Weights of a small GPT-style language model, trained from scratch on English Wikipedia: normalized queries and keys, 10304 steps.
Each number is 128 + 24 x the weight over its row's rms, rounded and kept within 0 to 255. Layers, rows and columns count from 0. Numbers have three digits each. The size before them is the row's rms in percent of the matrix's.

# up: layer 5 MLP up, 384x96, rms 0.19, rows 206-274, columns 0-95
# down: layer 5 MLP down (transposed), 384x96, rms 0.071, rows 206-274, columns 0-95
up206 099:131115136152117092134152136093117123126130129104157150131112103102089128094163146149099105127126160130147146131219127153143172131111091158134150131080111132159091121124075141152126137094120137150161130155134164125123153132139154122132110124149120155137120123130073142118128144082128110076
down206 086:126111125127095149139157142103139111106183144063138141109075108142143149118112158173143153169162135087111115115125112134115120134140166135153117152120125123100148139150163121161127109129143135117099108094123146136102131111126154147161069136118085119139088154140085093111139131101125170148
up207 091:162112140094103111130087082124175107152089111125156152084113132156137175178115111134142103149138142122132099148103164104089144164149104126129131143123108095141121179106145124136114148099123129168140100137165156113140142144122133107167116147140136109111127120072089154159141112109100130129
down207 087:124124140144130158141147047120146115143131095143138112130125116114101147124119099105106119166111118168129162149114116160116129154167122092063105101124093124145080123084154125176130162092147128131136113125095141138119155160152130123121124139158119132092177138149152103146117094110155145114
up208 092:113162134118133122085126135144143200091064125110149168143142103153136140127154109140158139136130131126137105113130162112115135146100101178089122104143120110127161127168122149135132104119137125124098119151137097055115137112137154159142144109132094174131123125089124122171088134111129098115
down208 098:157104108160081101157147191101100094144189121162145083138128135076128094144136137139120110124147117144124135139118117111147155123170134105139124158124138140149146111083159119097157126100143161114144134121119142186141121159114067130103125133136136113105119126142104150080116133132119127114
up209 087:112097147165138124114094075131167156117138140110144111107119143148143102131125140142147162166140178126130169107123134077145106134139101107131114131144102157101188116115176107131144137146135079124131173127119140128152176084110109156080097126146129091145107130126110155141104117137114156131
down209 081:109146146120087137145103156113087145121119130150146095147159131112098161097074135151142103129128106089151111133165134090117133124123116127126114142164097134145080112123162147175110113130186125136120139132121107146147124156145144126129129078079131140154105121158136116148075149188106114111
up210 106:115156138171095079141121125156150094142108146159099108116102127158109106157124126134115115147121092089151127168126126145128122148123125154112130161147119148127137096171102131140162148132113061147095134172130117143114109108153106115120195101163125135122138125119137160106079154104123174133
down210 113:154091121145154126135106100105146144095138116132102099115103144153130129103074143133141115110116136118151168107106114149114112149151135135187116200119155131166121084141131128145142113109145135104112115152144189141143119137154125087089100121165144140119148111103105122155103146154148096082
up211 098:109157108152130113094131156130152106132174133150108114165141179145139142104146129130122125125113150141061119125158165123128146133109158111120149075144109173135128158113135174117120110138121156131139111099133119117088152106133134124180127063101124104134082117164167106104136103140103138108
down211 100:093150131089117132140105156097151124135096114149106120161139133137149131126144086126119088159091104173096153146135148180113127129150097107120168098143130159129079133124166119148144092116165106146139126157143155082108133146103158131153139153100097119110103131164156125093137114075126121143
up212 102:133118147132114115116075130130117162120094148111113162128112104148143117104148167120111136110125109145119181179114112124172129133140164151107117135089135119083129146168144106120137137091103116166093135136139158204145107152177116113092111111104131113107119120103148141108117113104160105160
down212 110:118138125141104119125108154145120143115080153168157141126100106149156120067140114126129124150144148179135142106152118132129154123131103156137141096145167104127102139147109132136180117093171131161111125129089118157145104147124098077057092175104111120133147139136103128121123107147151104152
up213 096:149108117115118134153168135176139127107085081095129151051104095125110139166110117157118147107146179119124127131102123109104125117143113128154152143111113127152085116076141082100157112145126161153137112157138150163108131128121114142120148113133146084120117098122152128166133111150128130174
down213 089:090177100120162127104089142078127128187181130088106106107121130118132144137148090085119136131131086112154177105145130149166152135151129136132113109150106136106159147146126109129120157129149094137116177122155126145130163097118126095150114130113111103124127159101124165093131118148124092117
up214 118:132101117153124111126139099120147167098128142114164146098139118141126059104142124096095104127078129135121135134155084138124150173121113144119143104136117120124148177106075082152131122098113099113124126126136115116134174148124169147112162134085163085146144132142127183124138162123152113124
down214 116:112098148122185099171126107143144136115141110084158177104097125093119122095103133125090107152072114134133132154148128146143158139128095156083164138118112125116127157157084107144112108131149128120120126123153130139100158130118182136096168132102171120132152106123148166111148129128141148089
up215 104:108098177157162106116119161096118102150128113088080132151141113096127104138077148084156159126132131131135105150110158132117163117132122130102129124116091153114158122105147136118112142169143147126092135116117183086122142148129122135160144148080112125108168122113153129123114132143161192108
down215 100:113111123112079111117127107159138167101159130135142114082132130157119159119116144163124112110127104106134148120134098102109128153143162166189092088136158118163118141148129135125097159109090140132160118138148066161129137111115095130095129151100172133142097120131121130131166138113124128193
up216 113:126141113118119143140127135129146131165117137108138108130126104178075123121148125083129127138119126153099150134141149123113118105140169118156103136128148164160085112116157151140110100143096075160101102142091099118147141080124145136182118108144136158122110082144168111087131135104184165114
down216 123:148140108149134157151086154134140140128119134108115138087090103141130135128098122096152126137152128142128149118161144102157120122172156143114109144170144152139094156103148160145095141116099068115173113131129093071088138116159128176145101089093132131122120145166121120108142110095098152136
up217 109:124144115134162149081148139139126142121137103106103127128097116153123124143124126128149121144137089100097086124143095147130100142091108119107185082097121160144156115141144123152137099140124122175128082171116142156144136089067166104153127162119109094143139138139089179109147109127149115130
down217 104:135152121132106089079136202120135134102159124121130128132098118147140123120142145111182124106142101108131112145144139124156090152083128100107161079114076145129140138120153157120160150146125173129107154129107116159144125111093105093138124149130120133137163094169080170120131100134126132106
up218 117:105166172140154100147107122141111140131118154113136063136186151107117139104131104138126093144109112136120147171105121164129077119120103119157150097088114105122175122127162144149112137109120131170156152118148101151103136109128094161101134141117113153154111125146180142099133133090095127137
down218 124:133150146134138092112109182111147133149166144093135114158169164109122147085127146139146154107137105130113101132136103143131056121132117100176129078114128087097138113134134122147159168132125127137137141146128086174135102147124083147134164147125112126155119148119158119133102099108076124117
up219 101:143150118120155096126105126145089097118114149165092187122082116164156135146138129102103109104114134076126159106137092107093145123130140157124160112131123138101156117118125103135166186123113101133182155116094119147138168119119102149104129152126124148124107155127104185096120113136109118124
down219 095:136112150125164162122141100143061110175124152197113133114127093126131127155127138095119076115143107110162166127121140130107175124113122114091130154106132116112131134132094086104125152114100103151140121151117138114119158127155142154144138121098090152110123149154154183105097139092151130131
up220 117:144119107131104100161134099130125089100172171127136165141143115140155128141151073142194120108103105105120146128076149113099139121105118168143141130143086092127134156119108135120139146118073138106121126112116119115156113138136155119135151098130113117121116160141115102137188164095133179145
down220 115:144147129120137127141164138161140104147112148093155177124145087162130098136123126096167157135126132126138150110061142109093108130094129140145136135129087118118164177112109117125146131143113149099133130098120136105165100136166093090097142088113109145114106123121129117127155154080134192125
up221 096:143104116151095121142141113085119136121107142122134153122142144133157116112081127109113061117115133138136142128082146125128110172161137140172190107115121108158106146122133143117140100095133151122098141154134183163120098097133139144100134141159120112146137088126133068170090101143126159124
down221 090:130132146109138089161109163150185120133168120129115095159156128133098136170154092143125107141130140163142155101121148132098128117154126166118072092149135130086120129123161101094118160155104094112146118074135116113117157117109106138115116130167144136125097101116151172088159138114101129123
up222 086:133097091121125094159159119093125139152128077122094139136123108185132119143141162131159164101132133159121114150096119119150128120104115123124101131141111103090084172120108128101148104161151140151155101141154102118113099098164110089099131141170107118192164114097131129117143117149147141143
down222 083:141142123147115140141146140137063122123143135120173074110109115066075188139122122099126086127113102103143161090133133156117152167124119132089160150139094112127144154172129115132102165116144127133109106108118116154122154158101113144115147136150128096076143133147117151150134147134111121142
up223 106:143131155149129120100112108133146141117118150060098127111124146119133116134160145123152133158166147125169104130133122123148122127096142136104126144151130134149141097129130140116159145199132157075112123091110106124156125144097125121150120074140083084148114118138131093167136154163136099062
down223 088:128132169133134139176091118104122135109127129125148141114144138120142112145119113142124152052121135132115112168126168139153090098177081108129146141147173118124085136118136135107105100104142066098086158134137085120114105160128166132113150183149155131148151113133124118121132143141111103142
up224 110:106104128126176091141121137131160082109183146174084111106133148118107097135142073136109150113133112130100118135167173131104147171120123090137107090126130129134153121136141155119135126103103123161087141129122158132135142122172126139136115139135090129112120103159101151146139091173106094092
down224 119:111168120121132126144121134165091150116134154159089122160090116100137122087134092115146123133134119143122127109179113102110108117112102105152108129177131074089109161161158189141099144131114127121110073121148152146089155116133158134131136101144113141129156141170100139133115168133121122096
up225 143:155143141118127114125108119119120130153136098106140111093156130157087129171094096139080151137129119132130125156165147122112148152093161151116098150088129127105123123159143124149116121078124128127130141104149109121123129159142102141142079163133080161131146077171180136169104108141178126153
down225 128:184154131142150138128131096115096148135133125151110119133141145132102157143111114148097153151105158116161114150133122112068130114099159130093118157102133133104125131173152104136131119100086129090105164097173117101153110165157098114153109145159098108095134084135154098166139096130146151124
up226 114:142138093092134146140117143071103092120121109157116161104157128176150121105151134128112113116115132103136072142139151151101084134163183118113123117152112121083114096150200151129123159092126123155157119135142156105101124136157107139092135117138117129154113121144162164147113145108110130113
down226 113:149117113112171110128134150106123116139143123128157123112138117168143119141121127128110157146083113091153110120156143145137142119148179123116141105107099102098136099147172187138152117049119105154163107100183122125118161165163090125125113114150118114107142126141120147111092086114118131153
up227 123:178120119162088102143091132140147139098130081136162140132122122174171141118156140147143130142132117101118104167147066121131141096102155133155161125152129117150117113126101144160105111103119145149087126088097153146077130102133116173149138127131133098150129129117137136121160153105138090082
down227 126:132148116170126121139101119136121120126118107136164115108176113217118123153154128148135129110143105116089150171151100146176163140129118153142123124150153135197098109140121152143126101071112132118117108100109137147089119092128119121118115120114122108160121161117094126123133109129126087090
up228 116:060131130097098118156141114137137147104128144172112104096124158128190138090137133172136128144069082147176144123127119126105163125101106129167132123124143132147153103164144156127100117163077147077114095145113147121130100132126132124113150153123116135152139134126096152112120121138131145099
down228 108:115126087102119150131145114107152141133167135112114132095114117139163109092151175052120134122124112126156131094162127096174181145144109118120145105158081113140140096145122133144111128165105147203132118096129137130142124133125105144115147124126141159135146116089093129149105154128118144091
up229 097:124129081137129096164134118116106096095155143122113102078135134148129113158134133098106103123117119140177163115113124135176103157119129088187163171158111126128140145102096144146094158150134136120155123140143176168102132091127125124120146150122144126125162083089123121115137139106138137077
down229 102:145164127155138103104166172115122149128111118090124143170094155101117137146114132125156133166117123134139136117122116175107078121128133143094078098135124100138097099144181138108160116107123160097105116152128090147099147131082132118119123140162164116087159167126117106144130108167108153137
up230 099:166150120148121089139154088149169105138099157127149138121096109129125128136115107170110141128132110070109175135131117119094119119128150069124139104112108127120108129161183138132146092137147124141109093129152171150121121107118161085154132136096160160154172102104140140178110128122110129111
down230 114:111114164118171119117123140144087156152178070198142088132106148098127133154107114068112136116122123169147130109150155132159143127105156128111073114155128136127145126079092121124109129120109102136144149094090099145122122158144112131129135108142104161127128153105142163124147112122154118135
up231 101:154141150167141140160127139134124134170119153135098157111090116093098113093135126123138116098164132159076177157179113148127154098151159126114136102095151110153162127115093137147077145098145120128121135138105097104115116133077112101095116151136148138156167143114139134114091157106135146116
down231 105:164162166153115135122174123102111124090144165145185111126117157146120111171139108145115107159098086090151102122138174097143101173080137115122082125126108098136115106100138134139144121150114152115142113152126178125127095165140123129113131103100140153130097138141098123114163095118131135132
up232 128:188092130136125123145125108139135161074146150098124119114137106130112137160130129140139179101114178135121133158151116128117171131125109091145104138131081124140134110147109083150114154128101117156116161103179159104124144078123124129129089120108118145162107097104152121090118109089158144157
down232 123:158124143117148157118130142203173142052113148113150118116128119105170154182109156129110176120131127115115133115115138164110151118109109108117127151162118106116128135117117155159140161125090108117108173109148125129147121104091142104140106139142144137121088120110134075113150116097106137154
up233 093:135141129129126157090110149143123132149181108109129136113139150148159116118116180159133127129126091129121107103095103154142135189081168112110120118110126114128124134142113151100129078128096143094079116113170091138079168096118167131122116151162127116121141147130147148146101123097128085160
down233 093:142127129144153163092119127121138103142112135130179154112136152113124142104138182120117069089184158133086152095116138135153132174085141096117120162115129133134102118127149134120166127137120060131102122149099105104136123087115159119128116127115139126117148162141107158106110133153117084162
up234 109:129174126148130125121073103156137132115180124108074128121118117135185142110147170154127147100098115103133150128087164104136102152144141149093122136113124099120094128128134116124113123169179128104121139093139111111114189163143142133103158097120093145146124139129152159095163123123097123131
down234 118:144172113143099126156101149142119160096128098110099117124112118109138132131189164144141158169123101110145126107113143114094101181128127115131122136130141115113099154095136080113137084185159090116127118104127137146100170125086098106100165150156116155157147122103146117135143135136097149149
up235 110:168115146115121163174110117144132134157121106109117148098145110137100131127175111129119117084137146097158133144169193106135125153098136134121131109126130096135105104174147086151126134159137157111138110074109089110146144124159110113145133110118180136140123160126107124131175136099086092152
down235 125:159103138112128121130150110120139122154109138121126139120113116115082142133145108113127129114136146117145126139167162120142095135094140148132132132102115073191119102153126111188121151124147144091164143085074119115097130160136119115158146129119162162156117158127076078125163150106086105148
up236 087:162082117150119141126166099117124129140113085131107172100138136120090153094117103146102170129131123155132174117125094153163127101141089153173143133170132096120107109152094101138095157130159130087145103112141104153162129146115121144143119146115133150155141129155131162154154123171093093129
down236 080:126174119119124118113097158159103118112126162155169133163102149113111127153162135144152103113081102135099137123129152108061145127104195102100111126084137145148146125104132169137137137154124157148114134145110166091110126138154124137104104111089123131116135107124140135082133118100135183135
up237 112:129112136150113159072078125142094097127120095088104115087117136140172069134146118155095125146151136094123145123145145126138129138135152163150134124117133085136130179154131122157119147146146093179111134119151130160119140087106151145113114106137147107095133139136152162097128148079135089127
down237 128:092103118148138147096089131098118135135117156113083147104103143176149100148149096119061153128154151144113147120130098095157155115112167158131149147144133098114136137138165156175091126143162108156088146091115150129126126113140156146117113122175112094107134156126158132122099121107105128111
up238 098:079147153090156098116096103084131133112113161130137077146156122109113120183135133143134128117120124112165121156175147135127110136089141144135149108107182122136107107083146081152089141139142109151101124131144154129143106149109090087129116103120151138147132112167125127125122157175122120165
down238 096:105118113104143139147070152119085147132117108146148098124153152128084108145154104170154130154152135165151125132136151137134156125093141123101108097155127111130093144125120092119124126119123109157088131185141162140161118109142135126092125078097137130147119151163133068141133113164111107177
up239 114:120117116157123118168130108091123152156137126136100084112147188134098136122108070140150106119100106109077097158130114137177137136106147127108136120155132091139140107131123107153135102110092112117136123092135150126144148103121148134116111148130117150167101155121187182110164159139129093104
down239 121:096135132177092133184130129136112163141136123124123116102119142126115140161099091115141145117122124086065140114126093124155122116120151153124145146130129086139121086137101107173170129101104146098099122107151114183157161130100148149119112145130125154137134124111207159120116142150129117119
up240 093:156098129121145159093131151098146117132137115133132124086078145117105101127147150114132156126132128145151121105177175167066171147126134154139136112097124133116157155153133108099130135095148130133133120186139106147136133133128116076140169118135068117111143096142136079093130109159131143140
down240 086:094160111096105142134116114094119121111124119111139130152094162168099146155147136142144097128116142143093060130120140116143177157111152127171146123099138097127114144139129090150110125051158130135126117164138132166114138134122121184104155133122174137117147100126121127102111140125088136166
up241 100:123107140129165121123137127093122174151146119139138135121090095124135140126133115116166126118139158139120135136119093127162128134116047151175101151116139155158131130155119122114109148148117066125077148146159102112173122128090148145109136176112152127144133127136105094097167090153170120127
down241 101:150116122145137108149130176152156128140111148195206100180149132128143151108109113128094120153124123117125145117122125148119116085142099145130107144109121133105155140080127125133117118112133156123157088156099145139120147104101131114116078131151074173095141144103136129145108130104127096096
up242 084:078155101137133161143136112105140123120112082100113090108122170149160107148113145111153101106117138124119121159137182104161129152092114147114136196142110131110167139172170170125111107136137152177094132137114142110144116076122143130128128162153133125167121129122096123153127110144146143119
down242 077:171097097106119087149123090130112120144177127166122175122125157150113145109112150140139123141166112103144078105103136146106196145152126102126092135125099142138145145167095089120120117155120115144101140124106110130125120128154134100123166133072140120133117096116179112094130168140141143122
up243 110:145128139176148124122126134140103098127162152089116124117137142078110084129149151090178109097152089111145156136119132161140166125115152145160150110130089153108098099131122128142129108132108165143084113168136089117134131101140123133158164149119084150114086113121123137149100170132159124086
down243 122:151104128127141135137103118178132132101108131056118106128133152110113139109108146087148146147117115074121179153087121113154118115138112116207157107125145139103134158151156125162146095118148126110171115116138124105115139109095147127137151104144171128141090156111095117125148134166116139109
up244 081:104127141144094117103166146171160140145095152153128134061111106106159131141087129146142143127101094122105158094113150106123131102127143092148149098155141113131168108121105150101106177123134131135160107113141125101104071155082140133161115136127122123102147186132140166134135139139109140152
down244 079:180124105095135132126132122105113148111101105123121139145152107164120122118138149119132148139124113141117136090138137146135115135131137154145135118155111090189134157138110119127156076120145128127145108113131124181118139101114127130167132095136153118213088074137116085086096098119178140126
up245 104:137133154105134079117102129117160088116174151177081137171108137131148163113124123118166143136152111116130130170155117097127165179080114104111185089120093111125140139110159151109138162128151120135114140122120100161140157124154149113153129117154101095133149148119105129133116129104145110162
down245 099:130121138164145085118128178143159137163157165170129112143129104107132160148101131097147127101161101121093177126089154143112112158129092094104137126182098139125107159119131147109086102144138123121143125127101134097133150133147108106129116108107084110131161123145112176121121070156128113131
up246 095:127092152126150199123099128131117103068107121133090109141130125145113140147137125163128156144150092150131122096158165067116133130127100114151105158120147150109129173121149167086160134113117152145116162145132124134169118122131126153139169145121085111122156135099110119142145132101097176129
down246 091:115119140166163119093168178165137126160150140101140132092138100119092122117128128129149111096078144116079166150095105157101139078143109123120134134158120155102145134133129145144163114115102089098126104089137141155125158132146150121159097108108140154131144144117166134130142090163131086106
up247 105:117127134086108118186097094085098087107131124163143143106162124140147134119153139102155077093121165163143173144119118128141118126151142173133120127137107156146070161144076108115135136115123161126145143115128107153116119126142137112111097081128122150140129088133183138143125106131123096137
down247 104:121157115093109149140110104110113123122116111127074181125168131140115148126170131164148121121131141121139138143117085096084131145135158176161158117118110157130143102103120147122122126134120187134158095092123101166084141145154173120115106112097145144129146100123182144125086118106107127122
up248 093:122134154146155146144151141162145124096049133163093095127110110133146130179117110108124106123134131091143095101142182150125098118104093141145106140145145140119138163162111116134118123114132148097081156134119149092126161126113100097119160103125134130152159152158182096119116103136119151104
down248 086:140091110146070126141121142164100153147131153119145128116170167105137186109151155113101147145114152106118146111110111129113148150120106120145169105155140091120133085147156117147153113177110120119144133123082111173091093129123169138130098106148116152149123102103118122088149150092119119106
up249 104:134082120104148155118143106092098114103146174134109101110126148161103125145085117145074108131105123120139129173112193188140157131123109115144113125135182103139091117155166121144085093106123154118101112151130134117155158147133160160108144119097101117122140128138135113150156143111132112129
down249 101:112133140118099100124130153090140089148122120115111104087129144159118147142115123112126077144103088134150088185167156159138127121137170116113074129125163128084127088098142088163130149126114150110134141139137160116127135132126155096150125149110131156125147128147166128117198120132105098149
up250 117:084134057117116134154129086133130145143136128140093115160156147143083141142174114134145070174093130177119156128144152124132102151140092118134142119139111142111097117109113133104142120109076122114159140105109143112097120126126127117154183156126155148128106108181151131104139133141157138115
down250 115:106149085126153146122109119171115119125126155093087161155150108119091148122156130134076102152115115150093173128145125142139103141136118079146147120115109135127087120134130158133067105107150134094143144125146140098118113152147126145161177145136185117114128093159159108154095145106108134139
up251 103:108120089083100130140103143124151102152164123114124170138176152136152115161118087131126109109102184119084147126108131150115108150171137130107092126147154144149146140125138138116132114149097102118173107112127118085149119153179075146124099161101105120120127114149105141145123168132105091142
down251 144:091164118131112133128155135127114089096106115150154138137120168123135114157145105101147146119151152130101127087134091103095170141143109150126098166175134134133137122125144080171148105175085138124160100103114137105142146155150083107114121123137146132137149112184108099126104140095099103162
up252 091:137119140112087123079126095133127125117136150128175146124194138162139152131148153143187098077132143131135144106129163160115145156122135115129121154097178098120142137085134150117109122089113109162109154102136129138147114135162195149093118142110099097141115137116141134119093143136127134156
down252 104:128119152142150144112153111130105139103110100161142165157103087138150113119133141143176171126151143126089119130114106129043154110113101129128116138090137111146114083100148111114140134065139142093146131134129108120114157153169190089153132132117122140121144117112114121134110154157114148157
up253 097:094106115155132101103109109118162171146158166097158097148146145172120156137120137086122120179112128143113144142172125106151166132169139083145122109105166151142156154124107112141115142144133128123144087097092147074113140171119144118133120163094121096107113133127122107096109137143145126093
down253 084:120098141121156099123125139092135111167104137145114137110167117143126178162184140129127107099144138131129120132172129141148123099100118150115161162069088120134107173085128157157131106108149170133130137137100070168130116124098126151098073147148142139132110137131131090124145105119130108115
up254 043:155150106118131131164125148155071059124169137128160154102119132140100113150092103121125155104113127099154163144109147110097133122117128108157104152144134116148121145127105155118140138122099133126124112116170163113120146164158144074134134108148106084152138132163100153138154083119142161176
down254 038:118135143125072158143143096101098124109129117116124149153110086162108106121084120149127157103169137154132132088110114126134094148135130138119180162133096096138114110109172152118164145136127180116170160101148125065128113149152126125123138099136142071127127158151141122155153139111108131116
up255 088:078094123116089101153096116136129128096131126106124167135148141130149131166155146162123135103163131121130111141167116125138132141164152073115114149129148115122161177119176157109110117107172116102131142134113095134174101131114136093142117116117156099089089167103148121112111160155118165155
down255 091:170114133106133129110120142152092108123080149183166127101138108112097099148129083103102136124112168151109098148097182106117141116109101175144106122125118128154128096098133116151145159144133147157156161127135124127122151137161182103137109144100090124147140127131088135160145120132091120090
up256 077:147137100123127131133148097102136116106141159135112174126090147110139136051072106177128115102150117083119130154125157114170124159124069114123161167127113116173101140139141117125135141145111098140111141147144103122106098122143152142136134121174139150148182096103138160113122131117136136122
down256 085:119116144097142136112127143166113155150133112106190123105148109107120103149142143140135172167095098132142132100133107159106121082097160151107085107139118142081121150113124134120108133107120100158138168142072151084145144139148132109123151156170102160110099144122119124101132120185118114156
up257 116:116127125141128115138127083131155173083110120135068128085115151173143152123134170148117119126135122152142105154167123104092126111130113127115144152114092165105170163151146152120132101098114114094123127130157139171130143123103161109135143080136093080154146136114127075116115142093141120150
down257 111:107148108147140108143174114130171167136103131112086140129120153123127183136120143105152147089139131144118146110110098100142141119085137141118157148127102150068153121163099156144124137164085119099136119122124126152073120133121169099130107108138130127169155140091100111108163138085149105151
up258 074:141164111119139135123143156110127136109099084144154148088123122117115177115160135151113123130141125105123111119105135160143145175085133124100151125125152104105130197118175144098141149112142098120090090188133149135100145148144132095138121160128131160125132110109079089092139145101125149156
down258 070:134114088114148154159173173094081157115161098151129126121117184136101126148136081149134122154146129127120142120082127119141164152101116113099130109150125136171108138126119106159126157064151102148110124133120105104143148126125130125051112122130142137154139135105131169118105157142109135142
up259 100:069153168085169098127117100092120103121143141134091095105106143102126122156104169135129133144124150149099186165135127200117146129135129150094150104130165137100133125171103112100122167098125143132158148119142097110128125148136130108121164104141115151126096140125130159131134135144098116149
down259 106:123152154060155151129141124098088132101102136154142100170095147121120114141130107107155106154132145134093157131086128150178147144131145125104108113105115110112099133118134099151198127116130153123090103139162105117155098140164103127159114117107142127083154137098126154150165141118102150130
up260 094:162078120139164110137131110104143124116136134113161153166143151086105142138085085140135102148094120100157123129142155106139177097110106147115162089156127112145120127144117162131145123077160150175097150110119132121151166159135129124118121170135108169131150111101121170126135086114158116126
down260 088:154157148097143095146180149131139154138104168138150158114148131120144137115121143140086149116122129143108107101094150105130097125124103130130089107139163124119144138138156147060154137146171143083120136147134116093083146127082127084128065104150130127131129121111130169136167151151139139110
up261 084:127158083109126122173157146135110075149162140111125142183124148146138111168119124120135152084127093102148121147134116091153159093090105138122151126111105149085164152126143179149133132136143143171124124104116093150121118101100093096104166133147101166128135119101155137113135125143143115100
down261 096:128133132144161121054155119084114142114142088076123095123133115085116116091147125123156146129116123136084113119143131145113128162118146174137128099160129094143100113162119131098141128120116132110118091146141162141157149177124096133130120152121203117152142115144160102120135141108125168144
up262 067:103152129169123122127114082103162139133102148118178110128156165144116176086145111127131101092140123154109105119057155123151101151131114127101106087107144152113130115113113108173140093141111164119102130125169140138143156126134141183131108116158161125135104108121120139168107117118089114128
down262 061:118142151158137108120116146094158135082132099117124127138128136128167072185097076105144134171110089131116094128124139162118137071141128158072113134141133095136132089154136138101116122080164144129117131155124101096131146148144137138132142114151136116136113176144152134111101156121125165153
up263 090:127150070133136134130103163132144146159136138120087126141133137078107116176107091149151104159128136098162141106146108131147104128107093140112131116088089132124144146090185066190124100124144124137096151112128126176125106120120111152132156153143148104145115144135156116088143140127117123133
down263 099:148149100158143129141096106148078136125141150077119133118137131119139136128087108128101102139117119128133156052142075168156121169122120132152088118156088117136142168119139127166170136088142146158118159120102125148115126160165115159128163113119146105130131116096116103161164102120133122127
up264 097:125127143103075142107123095120150126131155143140152108107141154121127187165151148128135137102158128114133094170110154127084160097107117130159121103117130115080160075126130111113109123111153113155155176110097110108130096110166126139148146129131117141097087090116097115137144169167128153150
down264 093:094143155126148134119157152121142094127112140101148158085069142088144162107136139152118124109091136122110148130112106156134091163119158106126157114090152136138123083067143098131160129131162111142123134136070124135145169114173135175109118124094127124120148148112106173124143145127108148142
up265 104:118140095100126112097092110144136168121139099121144153093140121086111129137078104128133078128098129146137163150147125133073112130153098112123186134146126103121106111142122082136147143149124089128074126154108138157111141108165150100105144179115098130146124136113166126158123121173124144150
down265 107:092135106109134130135154099127166125102147115084150123110138152104133130120084122082134093138101166168114115144159141136150150133123120143115200085097147119118166105110140101107113121174146141163113160122122144123084127106122121132155092134152154167155103124125108116129146092158155094151
up266 123:122144115163123140151108139139118183117114112108154106143115101109143120175150099077155116138119108104121135132101107121134150137132151104139101147117121166140141102140145075121123119132124083103142130136183101150111145139104185128104080145152132124181129090122132169099102147115150093169
down266 119:147095116143090127135098139117144157131183121134163127105125133162112149128156144083124122126105154124092148093125132146124138094134132080165109123107127153174166117141143051132122122108135132147125090107163122155119126125113135134104074113160136140172131121113148108085134179124154106137
up267 116:159167069116083124126114141128128150163110147149142113101143122139164130088167132111137132160103109137130109156176134143133146161112101142140153104098087133089123119092119142113118141095114134083120159142062144080116142093121152155114155109088128146117142134124146134142144171144114117137
down267 101:135109125120110112104142142138150162141129124155167150125116131110112140107116161166113088154103117132184117135176118154142154127155097164111130089134116180131100153127138128112135161124132083091130128144072126052109109116143125109128158085119146082147131136118122118140138166120101159119
up268 106:148115135154137158139107138130101136126105146121116120097092106102104147078124116078120121141152141168118116111158109130124112121114154131106117085128133127104134169139121144122131082149133131124128122173138051182129142100150142116196146111149082118154107136092127153104124158134148101159
down268 104:164164160108144099128069124093093120092134126064137099126108112132110170154141125109105150117123141119175136140159132158165129108171129137121150121139147131109153142132154102124130093114123106145182167100128091163136127130162153118159139121111143111145165111130114123099116096104116086119
up269 072:150116077166183120149155138101123122142147128096121167149135155097105160157111147136148140156119147122123098093087152149114126109167081125131167116126119135125150149159145099181146106160165111122135126115108113142110129094115120124114122128117106151131128077160086161109131122147110135072
down269 077:108152125131099177138161126142117147108146113164173103116150127130099104145106134191130126135102131160127141075147112107129145134160108126134136114141095090111115135131112159128140153153157132139122113101138103150125099130128113142104085135127166110052188137119152145099102118116118158084
up270 090:143124123128140109157082102110116106139141131119140095147116128126131146109133143112171125093163123124111156151154155117131114177118129162128078125143175145126105137150071094130113116111109113125136133139071152150156089094129088168123107149094130150100091135120131170144104139143112106188
down270 108:157116102135116151127141108120097135129122121123104107177112140109130087097169167103135120137140165164104128161090140131128102151151131151126156113129155157120162144130095147119178089110153153091147109175152117132119093139103075118141088133146187144126126119097122106144093117139098153141
up271 094:160100112151142124093161114161153107127152151127134142135113148136127158114151136109151116136084148124133123124110137151120146123152117067112145150084145110096139123138132141102104139142139126058097126130125146105179149146169123171110094071124135124147106105146192089119097143106111122137
down271 087:134146182131127126114092122137153160129084086118168137159090124166153137114115112166100135111136093189136116126148098167109106128093148159135125146150138142140119063092160128154136090135099139148141121093143105114081116123155167110124136122137101112118131139128109141137106107152117110161
up272 088:160074166136136126106133078137149099133128106135137125141110131108153141110151124159124116114120168113172085104125150120120146089123093137128145120123104137131052128162161160147160154138107098160141123112117151141165160137108125146081130133160118105123116120121135140121097140075107169165
down272 081:094176081144104136093087097110157120133063121145122118128103174105110154162139113119135132133132126112139124128114179164129110124127091128102124137119177135143131135169095152108157143202085159129148116125142128105124132132141111155117156116104110141118131153092126140088142110146110142114
up273 085:144146162130137100150148112079126076152114111169147131133111161084122150125094107113122113137111109160078147144145142197131138146120123150128140094145090107164113132138101120168110082132112150188137126152121141137151136105124101152143110138147114149102132103104143127141103140081159147110
down273 082:172177147142082099122128135094109112160101090164173127107132113096172127138095095117125144132145115097098149095136142115132154108129096100142116132132121155145099115100097160105095129139134148140138149139128142135117141163120147121139056162121151112139132091138146169172104105115154141139
up274 094:162111117158134112125133115099150083128100074111118107136111111142129142137104119099091133124164135150092124120142128117173135151151116154154144123140132155156151156106107099103139126161146140119161160130169138124196119094162131080155114124147096127160120109084149152171136114159115105095
down274 097:103114169128102156135110173146127176113107148144117095086157108134111139151148136172132153129103092114138164149132117132129146114137087128130121126137188129108108116131140164131114138107141102132099134141144157136069123147106112132097128118078147142102138183171121113077104095150098108134